{"n_layer": 9, "d_model": 832, "n_head": 13, "n_kv_head": 13, "head_dim": 64, "d_mlp": 2240, "vocab_size": 32000, "activation": "swiglu", "norm": "rmsnorm", "norm_place": "pre", "norm_eps": 1e-05, "positions": "rope", "rope_base": 10000.0, "rope_fraction": 1.0, "qk_norm": true, "attn_scale": 0.137, "bias": "none", "tie_embeddings": false, "parallel_block": false, "extras": ["capped logits"], "init": "normal", "init_std_qkv": 0.0189, "init_std_o": 0.0189, "init_std_up": 0.0189, "init_std_down": 0.0115, "optimizer": "adamw", "lr": 0.000773, "beta1": 0.9, "beta2": 0.98, "weight_decay": 0.17, "lr_head": 0.00606, "warmup_steps": 290, "schedule": "cos", "final_lr_fraction": 0.0, "batch_tokens": 131072, "seq_len": 1024, "doc_mask": true, "train_tokens": 1063000000, "steps": 8111, "dataset": "wikipedia_en"}
Each number is 500 + 40 x the weight over its row's rms, rounded and kept within 0 to 999. Layers, rows and columns count from 0. Numbers have three digits each. The size before them is the row's rms in percent of the matrix's.

# layer 4 MLP down, 832x2240, rms 0.0394, rows 220-300, columns 560-639
102:520588512539522534493515585439443541480498431575448552418507477476481486472493461529515535519509482471435516452525503522492495547567496414442500555590486467496453485514491442554508493484547476497522493510455530463449554505532545482566528466
100:467563537518465467468452541541510493537504526556479506518478517529514493450503511518555542543532479474479446420505505453540460474451525495512458517504434447506522509537443495445472481547479542453521439576468597509521525492513569533520534557
103:540473489510558512571417491538510555452510527478527477478481412478526525497502488484596492506455457497462443540549503475445429422491508477475515492510576542490487532538428457498450429522551496547511486474442533508583508451498525538522499535
096:473403533527468605448542469476549400518465445474513467526476472507540517465482509457481544555521503595512463509490536536543415510515545469510525512473611486459488526463517507483401513470500503418464608545561485578542510518570511447503495494
100:464501497458470545474455513471472508524485519481513505488533448454509491528538503403486449533509417518441505461542535460525522472444496503535502447478563492531548491464510500497523477603487501448476507537483448446521552511525470525503527489
099:477487505419494504482508580479501499511472496486506483562507471509546532414474473545522442475588505517527412588533486487503480505465526415556548502519515522452511456503500498491519578481463551517417476473525551491510465488564471512402463461
098:394497541505499499481537425394474576544560498536526511445612479512485498515479506481433521483509564536528532476587492598477469520450527454481503547480461549491498445457430425531511457499470530526493468491438436442513568441501481475494476497
098:502531485602527452454494444433454501579493495503472574523488586517480544493499488532519492538479452525435437515435534487495458446432486494537522387480506491523498525454406457574516576542574519536415505525543489485524616472493515480525510538
105:534488490593523582528524535526444530490530472465463426423522453500484473504481466574517556517492509563579492491543492419488450486568583444498491558539550432453546479548517492537469443531553446479531587504563546452529514502536473497531530496
097:464456480468487533499538550529530535404394474539493498544378542467507480475528492513473508519515603519483491485453560476478484523529450497545468452485521525459449501473523488453490533461496525475554487507496479507510530498482523526527548460
097:504551488465510517496548484529463478522596443460507465497473474492477516504495550459498426532519438559518534468519458520501488543515500450500489486372478479542510484580470448481506529535548534454449509457500521540456482501493466584502512445
100:549396460554531446478461509444478537531522455517466545506449572453435506525547419493516569436504464482516540449511572493575459538466495416559493468471463524498517540477497537569526470460463494548424479573509533538492500589477563507445489375
096:479572437448506545503482531475583564530420514537486500543453509473491506487518567468502422511418499493487428458519426506524492545535502542479484517542552491464561435521533492481437492501501520495550516454509466520554483517437525497537452528
097:480562567497563518517501481544499526517557528508492481460452388490565430530557548423434451573511471451505493469488428464534447509542464582439476430492458514536530469534506477477538512498526485515585506500519489482454503538546476480495529513
102:471528504462455544523546522543481515526484490531465449541508478495557526571530506432529481447474511465557512511484480538454469467575518486447538530478508599535524498542494516506524508459493502538529462483579543518527493537561481516527482420
102:497573502541468489513497507481558475527528462546500512588506492521468419483465506512566536489550454389544463512520503533506489569463520522515440503480503422559480470478508479581524497493421496455466467471513547510476435451553508550515454533
097:498593450530492469495473506549492457471488563475504514490536592513482503546451462484534528476540510449491488471459511607516513506477481511423510502430471569502461525529537463566547498530515500478482479445485572542496450505503546469477477504
100:495526428518434533480543550523532394560512542486500504517481459477610534488463481522480507542450564489448549509507476435464496492558466484450477461487420491548495537553524479519458441496488525444507524466547520466515495418527500462412459434
097:417539486457484465435495523486437491512539431480491472624508429514537582508483554519540526453462514472566505465500425588420470432523515450500477595531538484506497440506518472485576498571448478553520554504524514469496513516501472571476511495
097:490530543508485477491484508454587509544487487439494490524473443516494496526513523501479493513484482543534532536451436428504454475506485468580542456464437470474500500546504462488512492464499507450464485501511532488522520446487454454477503501
096:430506440569496478471393498449481458555541546470520474523477430477486543485493465523526554512480528474505484496490520467550493497472536481492509575533535498537512473541494462525522463502569510476525467554579536546510545491513506509467483476
102:536488457536618511567483531571496544562491507410530577449530479471488513488543447511461514537481437467468584482513537417522418406469486500451489529548418499544498475534499488507517466435419572573587534527568500518437494527438505481473523479
100:538492441541516440525518515460492533484474529445498491468487477465491593542521442473446523521525517460463464473546458510576501470495493449539542500520508524456487532502512489493444508457447527542457521518416457556466478482470528482427493475
095:451482479468490565502559535519560532478531521525492517503498507485570581468506451500471399480530482447467524518532514484503593505534505538482481446512438460531528480505486506482487452465470521543552529487421502480493534464477483525421440519
099:499538512466550482555577494531452496431501513435469505448454533463514595504469486462517487514531513466490481522468502485546532473492492474460512467521442550528499488522492501535544399476516553495475502523507492515479530436468564535469484443
101:470520492407562397513457488473492539502499465514484515542513529517487500530534496457558470437417536525473579482466509494574494533482513486493559520436518553463438431412456478503486483488508507445539435491460506492463448527517494435477489442
100:504547475449504536544472494544516540540490462543517471530516543441579463511487522460536482471450395567527411562399517513497552447534532544442467482514480514443516545553460490535501515441548505474536487480471487502529474525492484505463471509
104:532557456466515515511490543495462505481584495516504481466455482470511505503552451470501511484538419504484494504531565466517447564511565562530559459508420523487548444489457514464478543494503590503513462433479513523516462509484497487493503579
096:481443523465547520518482468515484546462461475494513546530425520504526487441544486559441442547607484522468472595526537512532431474529501494609487453512387509481499467550490466495545468480579485460490492469523485557471498504521523498575450456
101:478464475520495530483472476524496435520450523439482447456423410546486506555556493498475406516514401507531514536562498500499495404502583448524563518547525507462523467556513520509431520508489478516595497483512440502488474483534504549546497508
099:483505485467519479514527507444490493479455541500531518498510555485485563544507405547492469504545437488486461602493516496469469475501453507474491454466456560513548547462502442517501541478514525543474479456414512511474517439634517547482446482
100:539510530445466523526426469496500507510544440461471572505369505485497498497494520458517564465506494438522468502530485443576455545491467511520547507466496458462567498498519472509586469542525493486508514479486485520485455518496433515567446493
098:423526513540546500482448492539499500475586524482502511454481536475434471506506521506571553495484532535513524472440493502496470548492519491439456573427545502557522475477506577511510421539493481499523464510558454514553542509500490480481442473
099:510483402455484484458490465539405490498511510476562472559470545499417528497434520447549502462489608527506511434560407609508505462498550448503522554441489470578480506525549597474487476545480465527452508551514568471469550534487502511565604486
096:526479485475481471427486489439520498518502469511561489465462483484464483451475574535529511478533487494505586565431478519485393452532519444516531472510479489561474470467524506516531492582563527476482601495552480483450524497496535547540520539
096:552559506515448484490465524489465490438551469490515438523473518523542502437606505507513600467452533465480505476493564525463530508476425466537485556441460474578515472474523495583477478440500555481550447492512495448535486484516513453509461481
099:488467507551471484473554457493392533558503483476557486484507472515479524548505497495454513537429519537558488551509459527492499465452520499456600540471468502564486530541499576422469521561547476426569489510504498505538557470533554480490528476
095:508489530487474534540586553450501494477552482537512559577490450518463465488553534463528523512537514515460583531554478504495498529454509500468458520496516447541523450493446492469526462550429533461450485578481431523473481434518516508561457477
094:483510532532472457451494494524504446584498492499531548486443478548383485560520470557499512427513419486511603533496487565574549479463536532496504543494479541466429500512584493577516521567521492473433533506494508431416563547524423475493599509
105:514433558510490565495471449506511469490465441529485507496493453498549519476452445526506484526541514555526409433462420531550567571571524452512449519533540408462482558504522526520459475537483516474426503545548480465580516558527538567478461440
102:586438492557517483543552423469465412459502471544464508528411508497490501526482549521424509559496533540513502471473498507498465474475495503469569460515538536501521562537500516556493562490505468537440541526515569476530491525550457538539508524
099:463536549496491493449496525444464484485523489484549597473442490515547509520508416531499497531531430462519596507506531588471503548462499454462527480529419519497511473533502497493522439502461570483504488409433503488474531513579497573472518508
100:442539493480495573526484473502505571530518557492503457502518543472531539517516496512471461474455512568492477473488544499477439464490526579396494598507492516432499495535498502491516501554552444494557554517525488425498526526493467379490534540
095:508464529557513462515530505444501515507572431575520499507524531495510466530531534496449585449457474500526496480580493463537467469464489379449515513564447499499519434562473518498463407449474508513577478451494503520494510441469555470610399473
096:508537480491533526503480434526501436572572501502508464487507519522653500502479547500560527468485466488454485453524472550544509508560497600520457501481505483449499428455494502454495602569520517516517522497505528454439461449529503493477417520
103:482496541499435470475545434460567425483452534524568557534542538499548549489563450460482493478508499483453400570471570538492543468456509467572462517530519532462485463474508497509471545498529515416441476500474472509550504504518533528470490513
099:521500519515520433504525467478484481451537504589545549576537497508548461540441472516512484502431517525500456404509531504483501446532496522505527473412469431436497569470495440488531534507456493451459516509490537504502444488515482488540556531
100:560528480483514509514478629547442498513523501498458497486542473493446493560540484511488517535464451532505494518440451492528556457531469541505486442493521502488466445485482559542514444567553448594547479465569421476456494529524539485507501522
098:550493511484490470504504525581498475516567546447576562517537474457519427517545485504505536466519506496457542545472479605472486461502502459543490572449522498483522529504478480546471502486450518503510582523453472438498516568451474488527442496
098:489489520556466481551407568474542553484517479549479395420493444499521490476492424508468532506562510456502515470557427485503500449502545412503602440526553526537413457584483486525483522545566516527489517550536491487549492511436468475493475504
102:540516493489499482486546530488511501438470547498527535554515527510471482504493517448546462398487547458476552535493529497487475451519494600487475485488507568467492454503490529537484495481454523543567543478471481573519505444546465574482490428
101:499544504521531458531477496536538520480439440483504503526458530470606520489511474435481490593532544544422496504528576432514511541485519504496508502468518581528515514489550520520478431467533524496549445496498512506538457487425525497533514471
103:555435505520455478517478531416571517582464592482485516468492484445514467476454549532480476486501485543507425487483522447480458573473580463530552431517519522388557499500483502525475506447523437495563537509522497453505528502490471501476543530
099:479520506514513561487476437496534512519523504504539499488424535513501484482461514469445565518509495532535514525481518518556504498386473503555508530492508470548541467491507501480503440426544512534502520521554458470531569487537505517613506534
097:493494557481518503512567467517583420521505500558497493539536504482496459483535441512546479546572492503491531487526442508560600510548515517482522439477487532480488475487478495457513555511507540476485530443443477500495503411487508501405466476
098:463512560484559518527465433536459489521557515504521462450496489523543497507505566565501547548456493525488462508606564575544442500494519541488572486436510462419506403529468444517479398533464522523448479441522472462503515503468425552533520515
102:564507481525500556544528446411489490435553504506498491477507502489474527491495468466514459471472582541565537577428533425538530454505487530606478475484492564499479542482479413456515433541497522471523471515486554457502479549498527528424530448
099:506483540544452501549536569503476555479476471505540471523481458467477500515486509439548501573445542481548485557563607463557554500499465500478502532485458545570512447525522528518505502530493545515501387527515548515517572435477474497523460489
104:563555477526505433571540438486573557559529477448513452510494520492519561465511485457497462484468469436532550484487545457511506489446449579559580505482534462508469501488525508568509508491497522479496550449442450553524531537442481487536551471
099:513494507469500482505551512621489495507529439416485457512496464469503475482479525461482505508549499437511498546572561452472493460519523529467519514472512518500475534495521483442585515559443490517523528514499467501515439461535475470511476449
093:501491525544400541464431579524427498524511473454438456444486457511510539498555457550507539505453454455495507534558477467507555559520442389521564490519577422526529512565491475457484492483593473538435511514494455489451512414474516468500504473
098:423436529537444473488469482485521468476520570452479523514484518502460448505488491499513506514502550462594494528531534474443529493547558471434542482526496494561442468515441501447419480514437477426524501544452596521489451522455530554515507525
095:437420501504461459520499466458534485512505500532534619582507579488462474540465516509491445510551445515410514499458541458536491507471515555564474433456455468574575513517522455463477504508447485498543515455538544548540543483567559504560542478
099:492469509521481508520565505408498476570527507482517453484509498469582574497533545573536555499503545542487481474414549433493523503458485502471578443526477480519524475524485501512528443541519548499523536539430476503453506472498464455533447470
101:536449493490508527474524533370613445444478437530466543539558527480498466477454484489531504449558529514460509552547535543483521548475467571502480511559614559471489518532609461492540488518443501514513485470572500533455495467461488512475411474
098:580480537521496458462439471559426444550525496413461492464503499562500463509451476498459527487486510488494434498570481553495513450490473451575537451440448418529479505473505534498463510513511515501573509516537553504491482523533476512448475469
102:422453569480550573439487477495504471527482421406522474526446422487493528510525470487528493532491489524501454475538510491544382465451507439554466557539520524515509473433551527430459520561478504541474450446509422518505501481477559455537551532
097:491393567478529533491567541495505511467455515476525551462508505488501397474527501509466492497527536584481557521569470473507542555521460474550473508483410477428515450508471495520515468482435497498539451478486508538475508459471511541483449482
104:488467519527561458500465526439449510549532535506503530548450515473499554472494410494484489506507553454481472441480517447570520517548454465504525469454498482514575500498470483463477527499508497482566491538505521528508509491459507481536526495
099:474560465504484416511529552523485539455523476539534459552544581460558463458563551486541488455446588527451502473557514518461522493494536493470524430496532395420460500477527576524549500619536503510562482569448465449506504445507504472487479463
096:460469458516583458491553448492428515525427458423499500495486481486572516520532479498521443513536479551477543530555539495553519475474458493423549483513526492505464521458537487543532482494499537536528493527597532454466514520476490499513503506
097:440495439528529524508509496496547474408530496530515516588567471491489494525562478499506462502522533502512551546523528498494470563488477582518469562541487485519461490531497520511513504463496430524513533477508483427478489480497545450506492570
098:546456505505509510575475400503506519538492501522509503479551437498454567482494526498549540509493492555544543472480454463504483405536503488476520538497513508455451566542478452402517415632542508474464546416472589374505478546521518439479544512
095:470530474425436474546415503589530498519518589499448514460448472444497540467529476490530542478474561522517402544463572482586514517581496487484527589460541494484509495439525482487484514512515578493495538522501500458556527511510494500433463510
097:569545523505462531509587527564485472469481408499515446470479476543494493521489474539465500492511484505474475505500487531524468499428479489510488554551478513472508525503508460460440459515591466510556507499561494500458476483528468451573484492
096:524547529596489437542556472495503545509506535470530440471501514462479451490468501412505465515498481562542488513447436490505535502498460584536459549485457523498555508499530467518562495485464472558419426448550518471583484513533500553574537480
092:501443540530494523524489398481554555490484468469481503545554517591473592571467513547440564498452572511563482502520493524471479505472560479519548522442562565467470503436576559472430544466561509490386544529480538543500465558479456471444523497
101:527576468486492485477466481475522507460433439527472486480567489479571506524504445523544469531464467529495496445469552521459498548476508475539513497453518461460544464523547448498486459514564351505482547526539444503476501511454446469450591448
101:459524449433499480520450519508511441514448589505489489523455585476547513464489459479450468541492484473428467580461468477486483504531525512451458490493522542447449547412510529572461505388480544454483479512537541518540491503441489455436440510
096:466471477495490484507545514478593552480552582551484444583472546515582479472488527462544490554485518456460429516544580517500477505586595475505556506509510445524495490538465492511497513485469536521495510528540476530509453460530482491504456464
101:509491463478445468469494452455489471437447461475522537583474439545565527558455523528465467511569454559543527507494573563468555527502475544489491465519515454490493519535461513478471486464538502527563581475469582539484517533551506514421536460